{"norm_place": "pre", "norm_eps": 1e-06, "qk_norm": false, "bias": "none", "parallel_block": false, "init_std_o": 0.0, "optimizer": "cautious_adamw", "lr": 0.00164, "grad_clip": 0.5, "decay_fraction": 1.0, "decay_shape": "linear", "batch_tokens": 131072, "seq_len": 1024, "doc_mask": false, "steps": 3871}
Each number is 50 + 10 x the weight over its row's rms, rounded and kept within 0 to 99. Layers, rows and columns count from 0. The size before them is the row's rms in percent of the matrix's.

# layer 8 attention key, 192x192, rms 0.0534, rows 146-160, columns 0-95
104:53 47 59 50 47 57 34 37 54 38 39 34 60 49 50 21 63 65 52 41 43 52 57 44 50 41 42 65 50 50 30 42 55 54 50 58 67 61 59 48 49 64 42 65 41 50 22 52 42 56 51 64 64 60 26 65 34 45 48 40 61 32 55 40 43 62 49 49 53 44 50 53 45 51 56 58 48 52 59 44 52 50 58 45 56 53 63 45 42 52 42 59 46 56 56 59
080:50 45 51 51 55 53 48 49 51 26 58 43 44 42 59 34 64 60 43 63 60 63 53 52 53 62 53 54 59 47 60 70 46 45 45 53 58 46 30 54 48 30 53 55 39 46 74 69 53 59 48 32 32 53 54 53 41 44 61 63 46 53 62 58 52 47 70 45 52 25 60 18 42 48 55 55 43 50 41 49 64 58 58 60 49 32 58 44 37 53 49 40 31 57 59 64
083:57 65 47 57 50 44 39 45 44 54 56 46 32 39 74 40 59 58 38 45 36 62 44 45 46 50 45 51 62 40 55 33 33 58 58 51 46 65 66 53 45 48 46 50 69 47 36 57 39 49 56 63 40 55 56 50 49 25 34 51 55 48 60 42 47 38 56 41 38 56 47 57 68 30 45 55 60 49 33 28 63 38 60 56 48 45 37 58 63 41 65 64 33 59 71 48
104:53 48 62 58 61 63 32 53 58 52 42 57 49 45 49 62 53 56 56 56 23 41 44 52 36 58 30 61 64 39 62 38 37 55 54 58 58 55 62 57 69 41 72 48 61 49 56 48 50 67 47 44 62 49 52 68 35 41 36 38 75 47 59 44 52 44 47 46 46 42 36 63 68 55 54 46 50 56 52 40 44 48 35 45 57 45 51 47 53 30 62 54 51 64 49 77
209:46 63 57 54 43 70 26 40 61 36 53 56 52 55 73 38 59 62 72 51 30 37 39 44 29 52 36 49 59 47 43 40 46 63 45 42 56 65 58 45 61 40 47 54 47 32 36 35 48 72 48 51 48 53 33 68 48 40 42 40 62 42 65 52 53 67 61 49 53 32 38 58 56 54 48 57 56 60 51 36 50 46 56 48 62 48 48 42 50 54 60 58 41 47 45 76
057:49 54 53 68 24 61 31 44 73 59 42 60 53 59 56 38 57 50 52 37 39 37 63 43 53 50 49 50 45 41 53 71 57 58 59 51 52 69 52 36 47 50 36 43 54 58 41 51 41 49 52 50 51 36 53 31 69 54 43 46 48 40 55 52 39 44 53 45 45 47 52 42 69 41 55 47 50 58 49 57 61 69 46 47 47 36 59 63 36 41 59 41 50 68 42 55
098:34 43 48 66 47 53 54 62 57 56 35 40 63 40 41 41 44 54 34 35 58 43 57 69 50 39 57 57 45 71 49 52 53 57 49 53 42 42 35 47 44 39 52 44 41 44 39 58 41 51 52 50 38 53 38 55 53 61 62 49 58 64 62 56 62 46 45 42 68 57 46 54 51 53 69 57 42 48 32 53 30 36 33 35 44 51 57 47 63 63 43 53 27 44 38 60
095:48 46 72 59 54 44 54 36 66 49 50 44 41 49 51 55 52 57 42 42 35 52 50 37 45 74 44 46 75 47 39 43 45 37 43 49 50 59 46 57 45 30 38 72 53 43 47 56 55 59 47 34 52 44 33 46 37 61 54 46 34 58 63 49 55 66 50 49 34 61 58 45 47 55 57 57 42 63 49 43 59 42 50 49 51 70 61 37 54 57 56 45 37 61 36 63
090:46 31 48 37 50 48 37 68 38 41 69 48 34 66 53 52 65 57 41 32 57 63 55 53 38 50 77 48 58 60 43 63 55 44 32 64 65 53 50 63 47 45 54 68 39 53 41 49 54 46 56 57 69 40 62 49 58 58 54 58 59 72 60 51 58 44 41 48 47 48 40 48 55 40 37 42 43 54 74 47 37 60 44 58 48 41 46 57 49 56 29 48 33 52 53 40
101:53 48 45 63 42 26 55 41 49 65 50 51 58 62 43 53 60 58 39 51 45 56 62 36 72 37 72 51 52 66 45 60 37 50 27 35 47 39 39 53 48 63 60 58 43 54 44 65 52 46 53 61 42 49 44 43 51 66 72 55 53 48 35 41 43 40 50 71 55 55 71 50 40 53 32 49 41 44 52 53 67 54 46 38 36 51 68 52 53 47 46 53 48 52 27 54
088:57 46 44 44 55 44 71 52 25 54 35 36 47 51 51 59 41 58 38 71 52 52 34 44 50 42 58 45 52 63 52 60 47 42 67 52 35 52 55 47 43 77 52 53 53 55 60 49 52 53 60 51 43 43 81 49 50 53 47 46 46 52 55 50 50 54 55 45 48 64 41 49 56 57 46 61 61 44 44 57 50 50 52 58 45 54 56 66 49 55 60 25 57 42 47 47
090:60 49 31 27 46 55 42 76 45 56 37 51 51 58 49 50 32 56 31 52 46 92 59 69 48 46 58 46 55 62 50 68 49 52 63 41 57 52 48 51 53 52 57 50 55 53 31 56 60 48 37 50 65 41 47 55 63 44 62 46 46 56 46 47 59 35 39 43 51 54 48 47 39 59 60 46 59 47 35 53 62 58 40 54 49 61 58 45 41 47 64 60 48 40 59 43
100:59 60 47 71 65 52 28 44 66 48 49 51 49 34 48 47 58 61 63 36 34 47 40 71 31 52 47 58 53 54 61 40 49 40 44 39 48 51 53 52 64 42 40 64 36 37 52 49 57 42 58 51 54 54 31 58 55 43 50 49 39 40 69 54 45 49 47 57 55 40 64 41 41 46 54 53 49 50 57 41 78 39 55 61 70 45 33 42 48 52 55 67 63 41 45 46
091:59 51 35 65 58 34 54 40 30 56 45 52 42 45 75 46 71 28 55 40 40 58 49 53 62 53 49 39 53 44 26 41 28 42 49 52 50 39 44 50 48 60 64 54 39 56 50 45 61 56 57 51 74 43 58 57 49 51 30 60 42 54 60 44 57 33 58 47 51 54 51 54 56 74 63 45 50 66 40 57 37 48 61 47 39 45 58 55 49 52 53 61 56 54 44 72
058:41 24 50 55 57 54 47 37 53 47 49 36 48 70 48 46 59 51 58 40 70 63 38 61 30 40 44 47 52 46 49 53 42 54 44 50 51 48 46 40 50 52 67 40 40 44 49 28 47 60 42 59 59 53 54 66 48 45 42 55 37 60 48 53 60 34 44 50 55 51 56 61 72 51 56 31 47 64 41 59 33 55 55 54 50 23 39 52 64 45 59 61 64 59 59 65